From a checkpoint of a small transformer trained on Wikipedia: 8.66M parameters.
Each number is 200 + 30 x the weight over its row's rms, rounded and kept within 0 to 999. Layers, rows and columns count from 0. The size before them is the row's rms in percent of the matrix's.

# layer 3 MLP down (transposed), 1024x256, rms 0.0604, rows 784-796, columns 128-255
126,191,200,207,198,131,191,245,202,197,197,193,245,166,191,199,176,184,258,164,144,155,183,194,150,185,197,143,206,170,146,199,207,197,230,158,202,225,168,140,225,209,219,246,250,194,209,239,146,169,237,191,220,238,235,205,181,175,195,221,188,134,186,249,214,112,185,185,212,160,171,145,212,209,259,148,212,185,192,258,209,239,220,171,194,189,266,235,217,175,197,233,214,200,235,196,226,177,258,197,177,230,210,204,146,197,185,250,238,209,195,213,269,158,238,205,193,199,198,220,184,245,187,207,208,163,188,209,166
101,166,231,193,223,145,166,206,217,224,185,224,205,163,244,204,144,178,164,141,201,206,161,211,167,182,195,189,179,203,223,215,180,169,190,190,207,195,196,216,211,210,181,142,176,214,175,162,165,226,216,189,200,164,181,201,207,255,162,202,272,182,217,172,138,154,225,179,170,187,217,207,186,184,166,201,231,220,240,224,180,219,209,200,210,267,196,206,243,262,183,198,165,191,201,205,196,207,177,211,239,189,212,149,242,229,206,214,224,184,198,198,192,204,223,225,178,212,198,192,241,172,216,216,239,181,204,177,205
103,174,171,232,216,192,225,201,190,155,191,181,181,155,147,225,159,146,256,203,169,212,156,230,233,176,140,166,185,183,236,155,262,198,178,138,256,150,181,237,204,164,243,238,156,194,186,240,182,199,228,188,223,199,209,209,178,197,177,168,210,231,132,226,232,200,179,200,228,209,231,131,214,290,231,215,185,162,188,190,241,174,185,165,246,219,187,204,205,171,202,182,181,210,160,208,192,185,256,288,230,165,198,222,193,225,150,200,229,230,227,200,219,179,273,158,233,154,184,186,208,180,225,203,172,193,190,213,215
097,200,206,198,242,261,251,158,204,161,222,170,219,193,249,183,137,216,239,186,181,207,165,235,239,253,233,189,204,213,192,235,208,147,179,167,171,242,275,227,203,219,143,236,177,223,227,181,174,164,222,177,179,206,244,184,205,218,207,221,220,211,178,244,188,182,240,228,200,203,199,192,273,179,181,280,190,195,217,186,207,168,212,174,256,202,202,185,194,188,238,162,207,181,183,241,204,229,163,193,197,183,181,218,227,227,218,243,245,246,186,255,203,237,230,210,223,189,223,198,246,243,207,159,201,204,168,166,223
112,248,186,214,167,207,154,265,219,193,199,220,223,168,167,235,189,180,258,220,165,252,162,191,165,226,172,165,232,175,210,206,169,207,165,218,225,221,204,147,195,124,188,184,215,168,180,193,186,227,224,272,216,211,151,171,231,226,162,217,226,232,176,222,173,208,169,191,177,173,181,241,232,137,193,178,197,214,209,228,298,246,192,178,199,237,200,188,218,199,135,195,222,209,211,153,199,189,226,222,215,219,211,202,224,231,223,207,197,196,181,164,172,221,192,184,186,225,210,210,227,206,189,147,204,219,169,194,198
104,173,149,172,221,221,204,202,170,237,253,212,216,181,168,191,182,132,215,223,239,223,177,226,205,195,260,154,159,237,174,237,176,216,226,237,185,250,241,168,249,184,227,224,187,177,222,187,167,168,237,164,199,190,205,188,204,210,164,180,176,190,233,193,276,217,189,209,215,211,214,187,120,207,204,218,158,162,243,230,146,191,231,180,217,174,217,190,263,240,207,186,234,203,224,228,167,235,229,202,197,226,186,215,254,209,162,179,158,194,239,159,181,225,149,206,262,206,168,189,240,195,204,183,231,217,218,189,224
097,233,225,195,218,216,244,133,141,188,188,237,199,159,220,206,202,175,190,244,169,166,184,269,234,136,185,189,211,191,182,175,177,174,162,281,165,156,244,166,201,170,162,172,190,167,240,133,127,184,214,238,199,166,190,182,204,235,146,185,213,239,218,258,223,182,115,215,261,159,202,257,157,182,190,186,202,216,147,215,210,156,136,251,229,192,247,204,214,198,211,191,175,177,214,212,217,185,189,201,183,208,189,210,199,197,234,207,228,269,211,180,158,206,166,216,221,244,238,184,145,204,183,201,213,232,201,176,237
092,202,135,149,225,222,215,146,224,204,197,190,216,197,141,176,216,239,186,229,245,177,189,294,243,191,207,197,205,197,184,184,262,204,153,153,188,260,185,179,201,192,203,199,251,206,147,226,224,243,218,246,167,244,233,199,186,248,170,153,192,150,231,250,195,212,211,275,224,161,136,184,163,191,173,194,217,216,177,196,190,184,212,254,249,187,192,221,202,163,163,219,174,178,178,252,189,187,196,188,194,207,225,226,223,240,209,171,185,196,143,150,246,189,193,209,172,224,211,205,215,182,149,181,195,251,217,244,219
091,200,243,193,229,194,231,259,190,180,252,200,189,257,200,186,176,187,228,166,176,193,221,202,272,168,234,198,179,144,197,153,180,144,164,147,193,273,245,188,183,201,186,230,160,156,225,218,201,150,166,221,187,169,255,221,190,134,199,129,203,164,210,175,210,191,183,138,207,176,153,235,153,244,213,202,193,209,170,240,180,236,166,148,187,175,176,171,189,159,183,196,212,256,203,199,188,182,163,224,194,227,194,161,179,129,196,155,218,229,185,170,247,217,202,216,194,223,211,238,174,196,259,180,229,189,206,176,210
095,162,208,235,225,189,181,197,231,166,210,188,216,189,169,244,164,186,198,154,226,197,264,228,233,226,176,229,180,211,293,163,194,218,181,204,194,213,227,164,157,130,160,194,183,188,166,203,141,194,195,157,224,184,208,234,206,211,233,222,205,185,194,191,152,215,224,217,197,186,185,194,247,262,234,164,204,168,180,159,189,234,177,243,179,226,143,178,203,235,214,207,222,195,215,171,180,234,175,213,182,189,223,221,191,221,234,220,187,164,186,192,196,170,210,201,220,226,185,245,170,169,184,203,166,231,192,192,214
096,171,210,216,203,186,188,142,190,204,227,216,170,178,239,261,210,184,223,218,215,243,286,186,212,212,202,182,193,172,187,230,227,224,247,176,210,163,192,253,155,257,210,144,174,210,197,209,225,165,186,192,211,197,191,217,266,189,167,188,253,225,165,207,186,217,202,187,222,194,204,166,166,163,161,235,195,231,165,207,186,170,241,179,248,211,211,217,168,188,166,198,182,231,202,184,170,160,202,244,199,148,215,203,225,195,200,186,198,260,177,160,184,213,203,229,191,189,202,208,153,211,217,184,173,202,112,191,253
105,200,223,187,220,232,189,158,185,145,205,200,186,226,144,244,171,177,197,167,211,205,201,246,185,210,201,176,151,198,216,194,242,193,205,202,214,205,185,188,184,209,227,223,144,216,192,162,174,193,206,188,199,176,195,270,232,138,259,200,222,182,190,182,210,225,201,235,228,189,173,208,194,186,161,188,183,171,214,220,243,194,245,214,155,215,205,199,209,145,224,221,173,191,223,135,272,177,194,276,197,254,161,184,148,218,249,251,182,222,195,185,181,235,206,190,231,241,214,280,148,229,185,228,240,219,179,167,179
101,225,242,166,221,216,210,177,269,190,201,253,201,214,156,194,194,185,209,218,225,237,247,232,196,195,177,219,235,192,152,168,221,170,188,251,241,198,177,230,210,230,185,187,207,218,222,194,221,186,231,256,182,202,201,190,247,185,165,230,217,228,232,195,172,228,202,200,193,200,302,223,241,147,203,197,201,188,159,207,187,169,150,199,210,176,147,184,213,199,153,219,201,181,202,194,143,166,181,173,149,190,249,220,208,181,194,159,200,218,171,216,158,177,219,277,180,216,139,298,221,184,189,217,218,167,228,149,187
# layer 3 MLP up, 1024x256, rms 0.122, rows 785-797, columns 128-255
101,121,207,220,211,179,189,261,216,145,130,219,195,191,157,206,165,207,204,180,215,125,162,171,167,211,164,224,195,201,187,213,211,209,183,230,208,178,190,170,234,188,193,173,199,210,211,232,215,194,218,252,209,172,193,171,222,189,223,184,251,206,194,222,173,185,177,158,232,217,249,197,224,207,234,189,239,244,201,210,202,223,200,213,180,191,210,181,229,240,146,199,216,201,190,217,239,139,224,259,249,208,178,141,228,240,209,155,204,204,170,194,268,189,186,186,191,194,178,207,214,216,168,266,209,130,244,214,190
104,176,207,173,111,189,207,232,212,193,235,179,230,245,208,132,176,163,162,187,237,222,226,159,194,218,158,199,187,143,198,196,215,212,226,248,167,215,232,227,217,200,179,235,182,238,204,202,205,223,221,175,99,181,174,203,186,241,221,188,205,212,218,168,244,238,212,197,214,199,239,205,208,171,217,208,209,200,224,207,211,202,193,232,212,222,219,181,204,225,154,200,234,169,130,203,228,201,202,223,184,255,149,187,260,248,219,236,160,237,230,155,217,191,151,117,192,182,237,200,174,230,246,209,206,215,203,218,143
100,204,148,149,201,235,226,199,137,233,162,168,257,227,202,195,176,262,218,198,219,231,196,189,213,199,231,197,230,164,230,178,197,150,224,199,225,220,157,234,238,184,173,202,224,167,200,209,166,197,117,186,176,226,206,202,206,210,243,226,162,246,195,220,172,213,232,210,245,184,251,179,239,198,230,273,212,169,180,181,174,218,192,217,221,229,220,173,208,232,185,177,188,126,163,239,153,204,221,222,223,219,160,205,291,220,231,242,172,203,202,207,180,233,170,101,183,159,200,216,240,205,159,190,246,182,224,209,213
098,146,163,205,178,180,213,223,180,281,181,200,181,213,177,157,202,231,209,207,222,162,198,262,191,247,224,228,218,233,165,132,241,197,222,183,256,214,204,243,237,212,247,141,171,197,173,250,177,203,247,237,255,217,185,213,189,200,202,195,175,209,186,158,227,193,216,158,249,207,174,207,216,217,207,257,187,165,194,186,205,247,204,178,244,173,211,172,180,195,163,150,209,200,210,202,213,199,240,200,211,201,278,177,232,212,171,195,196,237,217,203,209,191,147,176,214,215,218,246,161,240,176,176,147,203,209,188,214
104,149,168,214,208,147,268,182,169,194,194,213,206,210,156,188,209,164,268,229,223,211,216,202,152,258,209,180,220,191,170,209,189,204,203,229,187,218,200,170,220,164,255,203,204,149,198,220,237,138,178,175,202,192,217,156,189,205,231,220,192,173,186,197,166,142,220,157,220,211,133,196,146,190,180,261,188,228,254,163,210,180,228,185,228,172,230,148,193,171,209,217,195,222,161,157,197,236,243,194,204,197,285,211,253,225,216,177,250,231,217,161,171,207,191,207,236,250,251,220,260,196,240,180,173,183,201,208,189
095,178,135,210,183,189,178,183,182,215,202,250,261,199,195,219,218,195,249,217,172,240,174,215,245,212,218,223,201,190,217,232,198,182,154,189,209,253,184,135,211,207,143,155,196,164,208,178,212,172,194,208,211,249,225,194,239,173,204,175,197,206,181,211,218,245,179,184,189,223,123,230,224,191,190,201,162,224,156,191,167,174,230,170,197,163,183,203,185,210,187,189,192,247,181,190,170,137,227,186,234,193,217,173,202,198,230,200,173,196,140,202,193,200,176,167,197,172,217,208,243,203,147,220,169,211,186,222,167
091,216,209,209,174,160,214,195,246,189,188,221,235,177,217,224,171,190,169,117,111,181,200,255,132,197,229,208,210,258,172,268,192,169,185,164,191,217,171,134,227,208,229,156,191,225,158,185,228,175,183,216,179,219,220,225,232,244,189,226,234,183,188,232,176,107,228,211,172,211,228,219,196,167,225,190,183,217,210,177,161,192,255,224,233,220,161,195,230,147,127,163,239,169,204,166,182,153,231,296,213,255,217,193,192,174,230,177,169,162,149,140,182,224,184,208,179,211,150,197,186,209,162,219,216,197,209,166,232
094,186,166,211,182,241,213,270,241,158,199,227,198,231,217,200,203,236,194,183,131,297,210,259,255,211,248,181,170,172,215,122,201,157,259,188,219,209,167,160,245,191,171,189,168,205,210,231,237,190,162,191,219,216,177,187,184,160,178,213,170,241,182,238,250,214,182,182,179,179,232,218,190,219,220,198,142,211,226,227,203,211,204,205,233,182,263,198,233,184,163,173,192,190,159,198,259,160,244,175,166,226,210,221,208,221,228,207,209,210,173,200,230,208,206,258,190,171,212,234,170,197,210,235,203,239,221,246,225
102,184,164,193,218,202,204,213,200,224,228,272,209,229,207,244,217,206,207,225,191,189,198,193,113,196,222,191,218,234,192,252,190,264,165,180,180,216,205,284,233,239,156,171,235,249,215,213,194,218,284,125,204,158,233,181,248,195,213,183,218,230,202,186,156,156,148,150,220,221,146,205,209,138,178,201,145,154,227,209,212,225,241,183,203,211,243,232,199,150,235,196,204,214,214,193,267,201,213,178,222,178,237,215,186,188,171,204,196,193,246,212,162,193,233,174,225,176,221,169,195,206,180,236,236,243,236,210,167
102,240,251,227,186,295,203,217,247,204,230,139,191,182,186,203,207,257,245,183,213,217,190,190,203,221,201,220,214,188,204,197,166,161,203,214,173,200,219,160,189,175,330,134,187,210,167,213,226,223,195,185,255,217,244,244,184,153,185,184,194,211,183,232,186,171,209,217,148,201,178,186,169,199,189,228,209,210,182,165,220,158,213,226,237,175,245,207,194,174,213,174,192,227,195,201,151,172,198,214,223,195,254,203,138,249,253,196,247,162,180,157,194,226,229,255,176,167,179,195,239,134,193,219,173,231,203,238,257
097,145,196,216,226,186,173,229,207,212,224,208,205,184,183,206,194,210,196,251,184,221,202,224,205,242,178,250,210,172,201,195,186,189,188,191,266,197,189,172,198,193,229,221,213,201,277,215,190,238,200,201,202,265,246,151,222,246,207,156,205,216,207,202,226,152,126,182,146,210,205,222,207,189,198,176,250,161,224,203,212,271,178,210,196,221,190,223,199,191,215,153,169,201,206,183,202,194,218,190,227,231,196,190,248,185,204,153,176,210,230,213,188,230,178,178,189,203,170,198,203,213,240,196,184,207,235,183,198
099,200,206,233,166,184,190,200,181,235,161,242,187,216,168,192,254,183,242,153,157,217,174,214,174,181,246,176,217,241,215,235,223,189,142,175,167,226,198,258,217,208,173,182,197,214,272,192,227,245,204,232,232,187,176,186,183,250,171,179,194,188,170,116,206,184,168,147,210,203,195,245,227,192,185,232,267,198,152,148,220,183,228,196,195,196,222,208,175,174,218,190,175,194,182,198,263,172,236,164,209,268,221,211,240,193,154,213,203,177,245,199,212,139,208,132,210,224,163,206,200,166,186,220,237,193,187,199,163
107,169,149,204,201,189,164,197,178,165,194,212,186,199,180,203,181,119,148,225,210,156,197,231,219,195,247,234,230,188,171,193,210,223,190,228,147,190,217,242,209,153,181,218,229,211,257,232,242,242,238,242,184,200,250,263,224,216,228,207,204,228,162,202,191,174,164,209,215,181,189,227,198,239,206,168,185,181,207,195,214,226,157,173,178,159,160,195,215,237,165,164,215,296,241,173,263,231,181,215,222,220,258,145,191,215,156,166,228,178,218,175,219,227,184,214,203,164,176,208,253,198,208,246,242,185,165,186,228